From a checkpoint of a small transformer trained on Wikipedia: width 96.
Each number is 128 + 32 x the weight over its row's rms, rounded and kept within 0 to 255. Layers, rows and columns count from 0. Numbers have three digits each. The size before them is the row's rms in percent of the matrix's.

# layer 3 attention query, 96x96, rms 0.211, rows 0-76, columns 48-95
132:172127133146159132088160081091125119142129059115191136186129127172100120065131188199139117095136117092087087079145141203106135160120165104151153
082:149137097104167092086109093091162111096127093140151154150121207157071102108115149182167138142177201118125063144164167192195134166096122161098128
101:110121067144140092172111147104175119086150183151076112157153097111141158147144087102180172189102158153199111150164124083152146135170097135101138
092:136163136142048154122101103159115117084162150135088118111160134149166159148118081060119179154090119103130106139144095172162219128102110147106110
091:132145186165182180141191137148139099148125128117183191153132045113076117094153128148158098147100151127101132114108128146120089106134140091169144
081:087111134089146115127105113088100105130095173119095132115097073043148201125103099102133139180137140127148126107143073071101095087129089163078141
108:219136175092131135104123129087147167095107099152229134152138075134118133070107191103160101161173088068117107118174148167111132126115136141150121
099:083118151116101084136101150087157137109148110135175067111170164126165138114145136084145093145159133129143078105174176121143179092144060096124131
107:149110144128112145172119116095081126089062144139142155080153141062144082074137134155084172090136187131114131151154085136139173138105118122098102
109:158115128147069112105116131157140088133122186117067147106139106071190137132099110078175115114125127131090138143154104079135159096140135157069122
103:122088119170153107115141134115107162155149170145149131183071161180121140088106153129116155131066081141139125083145188140090138089078156111062106
096:135098090076093115104157138080154110116134097141051113153139120132121129179085111111127092153088141110200129093102142135111123140085120124150147
097:103145090126122148103170146149071158107077162125195162100141146117118132154164149190108164138105146152105174110122165201144129128119066136151144
091:103101156109162136044140157094136157112121115144188184170189116174117138118110214135108089118132107135127111144153136188160098106116186129148120
095:134163116143186113110103109130158119154133134106096159138120124228108135119111131117132100151090072145117131143206144065093083056177102112087096
114:163117172184075113108183118134123144159112106103118178107139086111080048103138123146114063084120085131134120132143094163148110097104171142168071
099:088152125132126046121113142145184093145103152087132160116141112097132204049122076181135160110134055137128056172135095140133095139159133144106109
123:143140162104103126117190130124099154100106067156147123150096137082145151086093130117102101149129111146123108119130150143114064182115165143146154
118:128120172108134105106125118120176200139149074102129148162083113102114132072175148146087170113173093139140144144113073177114091168134140066153121
106:165201130171109185100136099129136076109191121121139129149080114170098146143160096048125122143126148132168161133133166150145131148159110121104141
106:128128151171160083178238151168138088140138154149132148114123148143122156106167155121136112147148130095123130116187100105107145135112163139153194
104:143124097138171117140126163183103107104109148118054080149099165094125162105136089149113153126153155133161134081098100109108113105175044146101064
118:114094160096159133161131093100084084089116135116156166085111103142140100106143138183086155108125159137120170086117050105061101044097126137085141
107:075124159083143153105133155083091122078091166157073150153163180196132101093120110173149148079077137168092157191136124178115068178129152129094125
119:045116125097104097088159132126107123177090104109144117128126093087125085054187133093144141151054126104141181059092078100073090118119145079135099
109:107087189177126154133124080126113130076120167144120143162084062139141102122119099104137121129146116078142128126197109092097158118074095078160136
109:101054087129076121092065153115115123097142162076096113139104122163116124169121101168201146068130161168101116147179162147092165118139107160103168
104:163144147142105111183115140120100091207132074120107134103172134111144126144087109045095126165076102107165117135155103094104100128129058136126147
099:134113141142130163107135123095121128140106160083141160140131109064132118136140143128151152102107101175146093118120115147127137100093086109123153
100:112153135090144154119159138081144204145125164121164148101137158174152147134145160157135108069129177044175134140119127143135065094169156098094158
113:134189125149141168190174148100229175111129140103133157103129214128112112158092135102144162163156109112128141137088055127135177198097167151106093
114:124098144182125118111146144196152124150117125165113112135044127148092142075110134146119107124124099112154092120097062133088156081168140135198147
087:165139098170123221108142109186157184116123127090178162120109166109145095064120172113160109171142150167158146109100131124133203110111161145170137
075:132127123150116100104119152097092108129151121144152059114150186156122159141145124175118106078114096142126090119095115179120112160139095127086139
069:126133127148174150150131160174145121188091104118227082146150100086128116123118139214118158157106080143099169137139141120165139161142102144100069
094:091146130163083178050105137101126150102134132129169150138174155136134118112092156154115120114078124177171148119084135149130161139095171150113152
062:081072137141150128177173174087146178146130159114169158148117090127129108116086119189082095156122162174116176157103197139171179147155156181169134
082:108126134095137098154100113174139076102156087149089055127149140137171140162145153109186166130120113094077059096134192170144095124090128144106155
073:090111111128125045161085141093093074114102099115099068120050120164146139113144137112169124074193131079141075069167118102092121142146044128152124
065:132109123163139092126137142101098072125156091159090127125074125133111158147078121204018113184164162108065120155168125133146138177129086142163156
067:146193112117151093159201120134179123162165163092150178131081166117142140096141148069069128103138145141053118089122122132153201092163099097170167
066:134117089154108157146162177143142183103089112098133162169133132166120170150117137163122092090094075165123161165149143122083209128106176138118121
092:121109104138135107101077142169162108141173106145115154078126182150151086121135094120132128078191105127089079124174076132093096125093129072112104
078:171133138128119129133143147108196101173133156134180159130165162184115127130130164138140147127177140158172178130119159107168159124151150178163138
082:113128106125135134176135136154110187122163135140127169117151191175121156154157154129109181162150175110185120186070178148115088098126149140159149
076:150086187215120117112107127163150129132144119065147145124127050172097103123124143100123141126085142111126127084053102072167169099115122103149144
065:071154089156126111124106096159141095138118125138148083100041185116155150112139098088123095145206122132153113150048173154142155096102097123103113
088:141098169131142142176199135136137077115174173129158153167204134158108130123077165198121121153085141160132166132089172137111186151152170169072145
070:114133141098161100151114097127153122127132111120126083144086127162106123111156066084088163176063121135096104086083127110094104112164131107101144
084:127150172135107179099151105124108146141098141127096155163083144102108103141124129196095144165130107128072136102154103163177123114098156145149136
073:099122149125111154084153058119111161126154159066097133118167116123074123091141141112143059132150113107154131136116187107088146078130147107152116
072:039131156091143112141111059115137045116123053093128128132111108108129156173112124125090128145141130117113105150143100068114105091087177181096119
072:099143088082116064078133155135092066110107173142107116100101070067126162164120127125104150151116107129139179131055108101080069105107083111099088
084:067141022076167088103154140125091128131104089134046054120131158135125195126139117140160153156137089083136107094111135175140112117152102114130114
071:157168189136192107158117107166129162119134166152125103065101179131098181133121150137138147119183104077138168112143171137162110128181071100116156
070:180150146149122157115136122101141118076141203091127133108182151134125056211115113096192098129086147157157155175108121135167140121098184153134162
079:154148177136112141113119126027148142114121121115154197120148129131188073135082142094106109066112157156171146128106139115124093005104177171085155
078:133123130133171180085112099150109178129130096098071140118081079122071100135103101082112129126083108090101171069139048154139170056103068129143097
082:130155158102092079141133154119111050145169087134087099124136065140108160129138142143153147110113175095086099107172144195105077134119101101087070
076:111136117140151166101102090151086129123137180061107193107153135068147111069145175120164154162106107178200152079130136104060106172128142080164174
078:157118147114129126069143142105101091110110119158166181135150123095126127097151176176100131189189115151105062182143109150116106105095106133115103
071:146160082157158110086149108101160142103072140147080134141118100111167065116151146140127113172062121137180140166165181092112145092077171170136125
075:206166100063085069077112144129144129137144080145077096126157147123146139164166143156072214153161115087086091147141100158142162163138106140132125
069:140136118121104110140165132133056115149192123131093091149113165116111178137161130122151162136138120156082140108140069148136116145101101167100118
087:145064134141178086104073162198133146128119094125143124120133198134178148139120162098160144113143146125088149055138084095109132108110097148123152
126:142123108105159107109120119106082101157125110141092130174253106114119138146104047147092199160095197157174146159183125145096142126099130135135096
101:153082125205152142133211158108159108154135116148150163170115088193092158106146122161169154137099105140129108182118122119121106122131150168126105
105:179115153065087098119103092118175183110176150121111141112100103111115073102142157100128055088172100100146118098103133132170131150093182093122158
080:123112204162084066099145143132139129128175110148136160129081080074110119152142107162072089110162172157107140139142093124158108123145159091185178
105:098148170096107089098086070219135156122139061123124117138153150127145116132105120151103054110091165146144150115135084094151107128176158103152188
110:132166117094126070180110133153155145110119194137107187055094126120163114109130180095108138115124115144121116144129095107121123129172176113130205
108:133123140165129149178141212054145093116151140084093139154130107098102079075150132113156122178201119080129095142117129136113111136133147187166117
082:090090043048086122124075117083100113150139114184160171117113167157124146107160144164152123123131098138104140102123124154095160132153159154138160
106:127132157132050119108128076142104158095146139123104157139142099145082046133169150139092104104082069164154170163063142152122123137132195171106155
124:123107103169095069090150125127110134134136180135123136082071174164114138115149185151117134159103093103118093218136114142118136168152127158104138
112:109185189155070117091116163130134165098141197146087146097135098135183111126108160170087093114158154108147096155191111176153164159143149131139153
117:188095186140116135142090139129135121145170122059144250164116066086098114107128063146159133172089115085126143109086113126125093129186098145112158
# layer 3 attention key, 96x96, rms 0.227, rows 0-76, columns 48-95
090:083097173135160120144066147180093162135158190151128099120095063098137119122112128133139123178110083134113189163103116095141107094087132108129127
101:181113139163088151152176133103141134150103149141193141140134135154164111119131184199112149151162085136096123119153184124071121149075102126165156
089:121090117100122207127129171110125132110138135116110143152152148162107078094135128145091111125140133082148204136117120129140068112149157175101110
090:099123101128142093134162104098088094143143110130127155171151056163208166130171158065153166103130151139143143110149109143100119139147099130149120
079:150137131161112190189088149083137159086128166085134115120072096141132121134092129178150124134120153140165162189149178150157114167162187090154145
085:124133170126114162141182113170102142106123056141144135130131162140086135147130143145093169173093103100107119118186146099114134126112114155103092
086:163114156146170122139181077104146156101139154168167118079129140133139087143154188180102146105097137138170136179109148141113160169129096085140121
103:117129129129162137132158132128053057164086104162162125106098027125132122078153151134095114120116161167179129144118092096111142168113064130098070
108:162131115147159182142184158141088160057130108130121085143152088169114094092171117167103183079132132121172155128110158146159150134098116110146126
113:142175136079177130150152094051147063100160061177095117117112117093148165166124128106130133100157095128136102122095159137125140173164071151156099
099:152145138097111137079088144178185146138100055129204132134110117077128148138145098171112109144175139111176110120176115095078123117100134122123175
108:133083164159163120104128090087145135096147136107126075144165177063120104094132133078122150163135090146108112126095138064227097081153081133075105
099:108171122177111092139144112114156120068134148084063126163154115154147131092063105110143159090128120167155121167140098193167178109090159108164124
079:098123121171104078124176128119138152152142122083108099083063156153112186058100127115159147117143157168167134117118096150116163118204132126102158
103:113157124119144108161153117132184191137160162196135100132134134102089136186154108085139102103152106126131147156138142081076092084154151164117152
109:075158105106112151111141132129139127132156139103129138190122128124171180129116091111171144099109208157133133142095151126158142191077176168193137
105:100129118140085116115119118119098186102100133154099114172118224164151120123158108146075124174057108120162130180164149114107107108124158127096159
112:153102114118099115171176097058127153081090145145115147140202177135130110114122140130129100135079109124097123095133090132151142119133103158111213
108:083118078115173126131145200185159128095147173144105134120116118167141127121118136164157140171088097130137137119070116090115171102114100179124095
105:096118126082144102096181129187136031127094144128139116125088118141143139082130160160124129155103193093119099119156142107153138176092109070194117
119:141108118156117092130127125130116035140122087189122114109094156088115116113121103096114180147184181094160146115135150090131111142118060140072079
100:132096105155146137102070161162132161144166129166202101117126171124126167137097084184077129167138105111104185067167124157123143171117120092103168
105:142124168126134102157147177123144161169143100139136168178097077135149069109118097127114181151140106112176163168191128112139065149076157086131104
109:160121086107125120097088177106140087148163139137175131131117179134099160156164099073123170162146145114167124085126106164190151145174142161146124
109:161147106172101161134111192098118160119120117180144059127119128168091082092112089143141165121160090147176142142128130135201130133122171140070134
104:196169101029131155179107152145132085105104146121129153144135094126115088186080147144116133126178169107109127185143150128138110137138138077133131
116:104152148126107130101138082102156146149146128106121103165041062130144120139151114096156170142172160098129118087108138106098108130159136111154106
100:107183151121093140183117150074117154101147154097188182145134144126110178095095198166112104130129142165147127163088120150155135106137148050188188
104:076191065144141168073171128183054106149144076120132117139126145132147147088127078103095105103130074103141110099132126119099122108127101141131141
106:137093105112164132150108131156148083139106104147120062099138119157103107108142145093068123182148070147132132077141104117136129138157145143070090
104:076109145149128146083120139113074126101102192144144132129160121115132104131181189111141137150135139203145082094165086150166089131138114084137167
109:105108136095112136108085128135083076117107096140117113099097126115103143167135147142154127126087202153086139111161103119145144062111123134089149
086:104171154121128126156183093124147145086152151092154184157114111138196132133078146146136162130153146191115097187106074132128176108104184210185145
085:169159117133128147141205144092130176145165111142170172186160118153090118125123084187149125164106103149128173195131142155166153175141155141160099
093:159127107103103059107084141174082109174153070157106093103148153121091143158160072066107142125123102090112205121151127133105082172127071086119107
074:095128104104130111093102129130128139166095145089163139087123161121154105095145148198107134133138179122099103120113133125096167129153109118183127
087:110124164180125160144136112154122192098144149080169175121136105175170144102101171138133126086147154201159103141095136132089150092096176155129202
082:105050158134082084090065131113116093145099160091142098129125144091092114128094123180123085119140106138105119111074158104103107177143088094118087
082:122113059121101133115094119122132091138125079181148103077125096072042158170129121114111149128071099086063121109109099127126165145159094068081102
075:172125116125166103118165158194078094167168075145147037100145122141101194152149079094132148139116104099131129081067135145112081177130115097119087
076:121064118112121112133151140102120080141178045137110099121113168081124153082103124151117159098147135147165112156150087152155095138114127052142093
076:103121159104158154162166077143126186125130149110125160143138102157203126102128150137151109085116110176106103178094140114089138111087136147147174
085:132143074122129093121118185124082122166126162175143106150099105081134160138142074162162183118137131140049187112170158148109149134134073139114105
073:137092070166145156177164144141201152128171124175118138117122103095135116140124107117183099166098087164156080204135156080101149138105155148134163
072:129135186142119179115147098150141129099123115105130151143136131094180137075068109184103127213131124128133107124149167138092126100106167203195186
066:195089113093142149135139080142122102119118115180127222132140129137089091183119143174086158143126172130162136185098140163078130122108122144108114
062:104111146179082138135126090110159119152118099093089085104083113073166103132123117148100163134095130169074140106152098107090167174080091056155121
080:095105129151118144115137090138152149059075080126128136126057101147214117166103165101113111118090100131142090158095131087138145139119160112090142
068:147139138170126156126181124184172130105150135064078138211130140103122141151099144190152121146115143128149098129114147144139126116115132104143165
081:112141148075153165117102147128136217117121122078180165061126170148172131109112133134174168119170108200146133139198092108104123152108196133210152
065:114134115149112122128182181095144086145073162154175108108141154096115195163126123165095124122109135122169146115129096143149068146161124136163147
069:146109144150072162191069131213149135153102122138107153123163111170118140149105121162119105148086115113090176100129172092143095209204122122124132
120:112117088140106110137132148173065069165132092146148099094129134118071104091155122130120133141124146075144145079141109145112092156156065052083048
069:082153131113123164153153045062134157057100124118129182098135084162104134119145139153057123153085143195154126141128150150119090144110141163150102
112:132101152131141179148165093130116164116150161096155185174135114149179135149094156148129091122121149181172115153088104106138152121076179224156163
067:137180150156111136144084086129153130150173153109128129142072124114095165134104179090119081107077129135120137146165138180156107141103117150178138
085:117071085130142107119100109155118062143114112172121086136132155125096150179217077128123169120128129081084149090201085171094096196134101102096048
080:171128148122189115131115164067072098117145135104126086150146199132085199133150105160154069151136087053139181133158166135136090106135072097117074
103:131167148142155178154142085134165193116105159105144191117131122174162126134112157160142154114142099147146119188105107136133174082097212156167164
079:090101113126129127076076138112074085076066090145069155069101095096091140167124145138075141134141146108177168117094082095121146070131102111126103
079:133118136156173129109165123178168163079085129094166180161171138149198089106114140148169166113167154162109161188086116184203117141136172155137141
087:195134128103139140138103123173117056177140102121128032083176136123078129157146118080095145143131120087156154091089140120155131117125088054082086
080:161132197120185146128121147101157163106148116105167169171146135182167075115071154190112117160110141149156103160150159098156190109104159160138181
074:158117173145120137109158123094174186083114118090110165135138107110145071078153132114082097132153146175166118173136130102110109091165198121222149
099:122156146138102145115163108105105083142136107138127124159109132117163069117055106088098158144076169147126089156128160091176112157153102103127145
097:173111142121087130068204138132148118146157134044165106156146068155106109168142146149083122136108118101129122107102137151182128139127114118130137
090:125090149144158113117072140159062140157174087120137113105120119200088116111107089110121094144160124097124085118106079129172148135087144084090166
099:048208111120137121104187109143151137063170135123127098124062174146162146117127129089126134102121156102123115166038122150159139131125095141145132
094:112178193127122134125191089168149112122130152080118183127131147086116152142070123159116132149177117097152148180158154137133174127090121139118110
100:095132164188099139137134116160174109067099129119150126154141138106188168105140112156159192142194154132102092155162135111148086117086201133089187
116:115170169130133116048173162139177143078107119140224165123097173113148156078103120113119128097163123094139158147074069167109089121148125113139151
099:152165140106147107074128116114134126088082136148107194100164126103148162127166140131168196132176176123103152127139148147154193121141082100116138
092:200145141128149134153174132087111098067155163137150088164077133162101084130125132130166085153070170186087132158151133102118166139094154095093132
096:183135127168112132151096143155125142091180171107120155155127148158186096071081083121187129121185140065082148181150077154128190108120141186146185
109:121155162167109104183113157161147173109192124168104115114086082119129102135114175133109113100114172038118107139082135115119145106121074100196151
126:076128105076115163133104167131137122098132136096136114136103182127138122147101149175143065116098175196164085128157134110098140132145132105189078
116:091169177127133146123139092153144131077146138092079123170076119123118186133076153104129165151113131123094108125110126151136170061093129126126186
# layer 3 attention value, 96x96, rms 0.272, rows 0-63, columns 48-95
084:156100160152132142104158092157090119158146137186088181063093096102100097124092104098132113115137114183149138130193064187131113118182116144150124
090:109052136161173113122179094094160116084080127153150090157124152163133136081191158167174104116128092135169181161106122181102184092207108133076104
091:153146127107068171076152194118117146116166177144093141102197126199110120126062188145192116128084114086151147110125101221118125154134137189128116
084:148166120105106148106120127127152138072162185123110069185098121116176095105100137085133147104136179149171197200102084141150110127145140100122112
082:138149119127148114084146130118132140111149104103118138168147110110082138073153094121102159155168096118198170075092179075149118130091134050112123
109:084153119148086171089187143118156141088126135095034112117089079186098128109138125124160044125140132078099149124164131119100143147138136123190104
089:147098143182104091097114171098159143156151124122154128134122114098207117106090115136116179099173070119085189147140143126083132150151161144138104
075:117132165157113084133131136130091161115114132157115122121165144058136178099136139086094150178097122176134160085117118116140113163106125159117097
091:158136123137162119142178142120121131124153128108097105097100138115134126124079127156164150151095113083167143172145112125109137146104149127106108
096:142127149145114114112081103056126065098107088124175114142139113139173085109154122124118110095171123176129144200111126162167162131106094182093091
092:159133152095206137170120139149191098152166121134105109126127131137151111126150131122131089149117172081129138100198142102119097118057137124133099
101:142064078128117098145179087115106148126134079133120118145129109118112130081143136110161155125116066114149142129093116126080204146121191163150110
085:139123141180150146062083113159152100089133097094106111155119112141165090175152179149116242093151140157088134108121141143149141152154098133173139
073:165106082123110087127118104165168120103059192099146123119062084037121172123150108159147113121189130114148144128169109161107080108090137151169141
095:155137142081061126118096116136120181134179153130138112076041119127108170142125132152142155082158172142205136098152129108146118147078161120145130
095:169067122182090141104136174110120099115125148124185112115117138086125100129132119085183110035139072127158135115122104108109109118139111157131140
079:200174091105102099131127147113100118187083102130077119150107077106151076123126110164166073133101109126179143083166145135134162095159136116113111
095:113149194147137119174088073115147108142142118112176157115038130102153188050146067113143135149121110151205148146132152108113133114115163130164106
091:137163090108148105122134116170163161144128156077106194046124164128094153078111117127121146122140085148161127103145076150202111184095113158151083
081:132134163166143204071137108155151146134193121148139102153159157107105131130114120113114128073055172143118103166093073152124145203140131098123121
089:101153131134142057063162081170134119080068122141144105110185141077127075108141108148147139157120089132130125111090103139146165144136122163057115
104:166095198158113129141096105119106080094069099143109165102143134088199129088121096099141191080145068146120127172121104108128117133129135149081089
087:097153110115158161111114144172126158114198124122107074173134150138108137145123139116137146174067124144116128126223112170126112105097168176144091
080:164097117169164165121157089135146123116084154164146131135114136102142146155095153087135170094150123096124167139134088171131174136212097113141093
093:125097128100174131161141115100113117133154087141120125109126111062146161114124112159051155131160057159110121113105094161141144133169151173147124
081:092136143125137095172130133142138127161161151112103118102133190154140086126092131146178095129115109105172142179130136154129099144164085117084140
095:070164120138125066156175123098139109087120166158094174126155099189097139160142111138133123092114112186185199072120124138172137178135139155135107
088:135163106122175132200139104136131129158132084125175172114128154093099204096107120188131156143125192103139144115134138159156147075115118158144146
078:179076114135090107134120141101138115155139084098189137142117119124091095153118181103121149082169033153139135127140139174118110078174123125147165
089:197142133084193159118101123081137162141156098154088114196128189184108096165113153147164148103122148068092121164136121101149157161156104153099115
088:121163066106147103116117117029199091085158070171121128122147117160143163096145104130129121166094157111159050124121138139060067101080076080159117
096:100092115090150098142191120145100136155133170219120176138152080168130097128165167128111147183108154140138096142121171140163135157127136144167123
120:153143217074129185128109131118117169125120156109201101137160113114109151140152080108168121183150123065106129152142098167046151114112153149088102
110:113116082109105148153147117093104132114073149179170148220123113072119107136158159129126104134118150113191136064149145182118164139132139114159093
113:146197147114080176153070139121086121062157093212139137125103113130149146143155133167136118110155143143117078115109125153172164158171099121122126
131:133100070099159150122163111133163149135070102181077165181136149088125120065105140136078124167104083146174100127114134154100110127154124131103169
116:162167163134135116050127103101115196180132154060149089106189144112071167082140090139137161133102131106117136168079138206143157137084106142126111
108:097075166101075115116110104176128151119085165070166137180127077122173138134099151153122140145133101113141131070114128122081067129199139153070147
129:149134141163124152121110124089122166161171116118142146063158097086092183153121173178157099117097108162186093086100162164146163121133115119124104
121:041124142085160133186100135131121131124059129086153131108165183118105067125054133123115099162177130126127122152148118106110124172087084103110144
104:193110166113128113118062161164078136132126128151091118139074077116094143145148143179128166126062144122131062164129135114166130126131130121128124
113:126082172205106147151178093108149127133179148132127144087119123131127144123104149142185132189141181150123094119111181144140134143112136182137084
121:099115091149116185085102177093122098159194106074134076133132125133163166082153131099153100054111131086050150152148141097123088145079090103103149
105:059068072121164108131153100136124120102123142133179140124153119154112133121048134085166113083115111172165102156155113085110158193174094105133153
114:161119105107088102135070119152138078143088101156156147144176102075163120169128125124168133100091163120128112157087096111165107110137142162105108
109:056174140156093134095171078097150129153141128097130146179141099091112161202139153126209120106166125086169130096119124167171141158124186138157130
129:085077123107144134149124087117208123112146094160085138062163144117123112123114186186108094110150083105114137139106145154164144071156160173169131
107:159186055120124161130081201175100142129121088109101107115089122164148166202138177114099147123109156108108109121169104112109076099163186116163112
119:125173122121048128093150102137173113150120178126137131155128099133151200065100081130170144102050093113101140119098106116116124167145078190132114
113:121070166105202110147157156099083142160132130111153148083102104199106148140120139142052122183158142172151110152104106160034091124113103123072136
121:125118124211109162132142129100141124168151143141155132153144065144125186092155135173143182106099087081128153117137170155107114118150095142079168
134:104103152152125097152106086129154108115083154114137169117108127151156161112148144157068164108187104130160166143095066087177095139101127146130197
117:171137105117135090148171162165144107116105165157155101140113150121168128075175103133155134159153203150110193186146147060163107095132102105184134
112:147105133078110136143166113119216139141158163126088089130089155156116136102130102118174146146182157114129152196096145086112130124151106195121160
123:165154129089117129146213146179179144129127140148145133179153118174099151098105073118161154149149108208190075154146131130132120135182108125160116
119:127132093107139152110152138080129170168081097160186139140167155099149131108209117164166115143111070082101154144116093097150130138121131188148084
095:147169096170086143159159171116071073107087115161110120106086119146145136154123138193142095148132167126094190135168042129126104098123160062163125
109:128159151158113180096154123175094181212071107067128156129131118067171169122164160148123165107084124141106124110129152163162081166205126111188082
126:108189104128125122090151156107172118117112213107162106146161122166111158121111112097072146184115098177133120115159104089071062191127081139062186
101:157081134174142197110110205126066131088171155147137131175135097128088132121110073149100104111141162062184101063130117119072137096159161095134170
108:096093067149116156114151111138088179154103143147098168168177153119109138116154146105119077141068154167144076080088199046128106117117102105113106
130:118124158087086098122099126091187101128167139132137136143143090118142086201110172078127116074132138155214168131094154141164191143127165099122138
091:063124122124083108115151155113142073099189170079099088108085185133149163110088063072127150060102156152150121145197105078124134079115119094147149
140:106183117105181146144103143054095158093090142131086093181131185080103125111120114130085102122087069092155080132141116124148175141124080081134134
# layer 3 attention output (transposed), 96x96, rms 0.294, rows 0-63, columns 48-95
093:106111150131148127131171145096158101084151095135130183147082131157153076122104174126149130121129133175133112197165092132105134106119119135171087
093:135102085133111132147114166070203177148093119176125135102116104103130108129125141082072115161164145130121176091170176117110077125107120144188090
103:125182157135131119133083197148139104196145097111163109123119211102135143156102131079130147084037150133152187103124173128126084154112163136106147
099:074138059093121101136098147100124131121150117142154151090139184106137168121166144106135125121206137107100105131093136170088138117111132095128073
095:142137069185112119161151166160146154176140063198109141099188110070116142135136088136131170166108122123143133159127154107122097143171100142137139
113:202136146113126198136086173170147067192111106155115117144133171152085164142094130154150139053130153126086123112136134118114113109088098161122141
100:130168116159108142077155136140159114149162169170198104148138153133102139101150115156093101111171096109103194153142077154128093137135160185113198
088:140113111089147109108103072082084119120120118178119093100138159106181172098098144106050115153147129093114117128115152063174128111170064136103087
098:136141115120085159140132164103141105012180124127114136111082151164090129132085097106139125120135093153127141193174180138164156196114134083106146
098:092113140102100132204100101134199084121134135080144121065104130143175106158121128157118111212171124103070139171163098148121102155102155170142144
102:078138162109170101162142135156089095150139147079098160150135122086126094132158111124174091147105126100126129177138160090108095154102068114110115
101:120186099119114131098166098152191151155130163107150163121146155156096140123108099152155157106124150129101206136142137107137142133115138094160122
097:111146072161156104066107164129115093113082126174158196108125097079130158116125127124094135138140100165100116105116126095139156063144097141150187
088:107171110150124135125192098117155072196170162090152152164113099144182132096129168101110155107150106149144126091106170080145059154054139123135096
102:112117132164118131110115125183110134112107152133101171108113095116154163085089175152112156087108179175148107132121165152125086113149138138098115
090:065183143139078124093149123089123114163122101158189083092086167194089131123153196142111091136113094083151183120163119142089171155146159074133113
089:170109123103139109182215146137156142168095109153067100122116150146090079102154139138141193117093117142130135157080138169169129074144109133157102
099:156164091096096162084144121089103102086111139108130136111106148114229107139093140190156140115148129131141091155141119145127150135188114170132108
090:134165145170159122131118147158163056117176104111106126165140115133145147091116130157188150111125115085096071064097070137148114179157072131146147
093:120147103092095138093130109108148134046152139137092146082117103166119134100107134096120111133131136138139132139204146118096163168103119087162143
100:130129140079065107155132113169158156107120096134163160164113150146110110097049102132084160215122136132122121193145174067161144153113146112129068
104:138064138149103109116154082144170065152121130053155100119111125148208119128131163152094138163172134129106145195176118096132140147120162118131138
093:137161142153142129153130182125159075097155170120168152101134111162104112105142091099094122127153176147125136114110081073102175129128109054153114
091:094136103144116163164122094133129178079075146156142168123137148164122121079105147076096129135117085121147120127131125111176137100103093191156147
098:139173108114091141104155082111166118131094117137142188124117141131196128163138117116189155143127140088122105104097068213215123086107093137119071
094:050116146145128135152117141109110132134125092164087111134086105125127086124095099163164063113165092053091104118101093143175092160138151087084091
107:117144098155196053161132087118187170172130081149098119095156149146160121084107162105108100107138145134151019151140126153096106088211129151147166
100:128134129143063187125110143143102164164091152133119169129158083101137116139117127119190144086086080123166101087094125119050150166112141107076114
088:105152113137126114122127090138105038148071126176110135053111112161088119119173136099114143186107113151166127076135111123134087120124148066138142
101:117064146111141188163131172142147134108114144151174154085116063116108128175131142145134113124143183160095133162095149088135160110175152093165142
097:135136097124052124108158112147075125141150140143119144160138116102105113165140119158104107113166150091139165193098119137188077127112102140170133
108:148128149153178088099092114147100190139122189149173122106145120132140098139075133187094149090125133158129097141109145172207149067073145143157110
108:120057141137095115137101128101125092109140084116155135105148095142132125099181109131166127120108148070169178099137166148077082127122147121166158
101:147164125127152137128102136066058168153101102130199122118108146080132126150088140123114136083087131115139161080143127105132135093101152123104092
100:171083107124117128135132131145131102111184156161109143135166093157192154083142195189073151090158115169149065096076094190148149162119102126128123
106:076114144083168069153142107118125207097121136098163104123116166110104111091076115145179139100188134107161093130174142102190089058130097145075105
101:148107090131086155120147120163155155102115139113169134129100157176134119116104137170118147120195236136109104107084139145084109160073124091186149
096:144101160126136045084060062105145173155086085112148150094114139124107104139113113173141151112153146151155137117138141115122096117175139139152157
111:137144128066076159087151119105120172105112128109091079086169148172103123113163164093131123124122088127105055117056144145135131117124111123118189
111:110141137134141149150133118111132132128118128115146119129140045107181106146131073151190101166219115069132128119210132065134142142084124108169080
098:132148142125082210117129140115090150103133136138069118135130162142139157137115114138120120135084085101141140153120088190120125133169073152140104
103:125151111145180081117164131092113139053134150125109113099144185121157127165156112157135159099109196101144133153057161137101143190103129171116170
107:156112123160114111149185167132192097154164107103137132198097154123046119120126152100140095075128110139150127127070085088095176129095167076114092
102:105121122112179109145125071131102143115129086095184130083149101140178099164165101073188127109173078133091105201167162099181127103119108130079131
103:212099139092065133136088126126140115085082162145121154120166137116180104200068185122082107124099083101123165120098092181165134097118116128131047
109:196199148190137100053179106104124152117132144147160114139129144142131153109180114117138112147167158110173096099087182163113150095128134135177149
122:157105083144139144126116122115137170181095132168133132153141123124071086129177124161122138139058134126105107213065175144165108134159154176177115
101:131102127107139108129126188120161137175139125117135096125114161104195187067168147085060148137136076157193145095115114134102125074159136096060071
106:156123125141083153135145100173147033143163141145167124063116189177097139129126154087129129110111147173136069099150189145214157091088136141096141
111:124140147123149140161149105084102223163121092095125095124146105140178114151143141151115153101142125087122146122179038095057133140151094169106124
111:119172185161143141186145122178128151149158111125111081163147219155022137147143115122165140091124114109132105080110137103127128160150142169122161
129:098131128092088091122131095110148157147093153146109153167154148125049198181138123193117167110174138120162121128140123074164123117115105177117047
092:118099144124114121115138156151108028116121139157156151128089144115103130103058089126122142173116153186054203148149127112122126139107125064083095
106:161063052142118093110162143159161135114169145141076052131118112135070084133090133140174136097177181129181104136114148113152064100124125176180132
112:112115090157115171073125094125106038132145145114151142059170131167165143116078109177173135117142079132176153143172190140189112102106108126128172
108:190126147154030138109104115168137074166121099172120087114117199122140108124038120126091094129095129113103160119115143116140072129152111133126137
084:128169201120145122188163146132088084129135122133156164167166184077197135093066096110041129162125093141187119151139117090073114102137136111139103
099:136201121107101114121171178102167088108109160084125139115126236163155158108187203139154138130145116131103129137132151125143127161106161141121118
112:143125147127069129136123099141123142169130121147145134136138110155108199135154111104170146172191151142191099064131194030181114151133117143063165
095:114108138128192153114098141212067191142162076105100175083122141066104152081125125126169118160131117158144127121122084149156135103156103047169141
105:124142075134132111080130145113142227110105129054077091127072186126172127086103139115164134127128136136122165100128159099150148127085114089103133
113:072140123124118123055156129100084153116114109071127120144144069094062111189160122156097101181176149097146113111106169144097155113127158103130105
088:140070107136127098130166167131101054107141154126084177121129080091113103104190100089148099084089103199174108088087133112168182126110166130102130
125:108109147125094211124120136154101100147108168151128133111093156083180159081120117137134142155146138137144044128146141137136135091115158124144131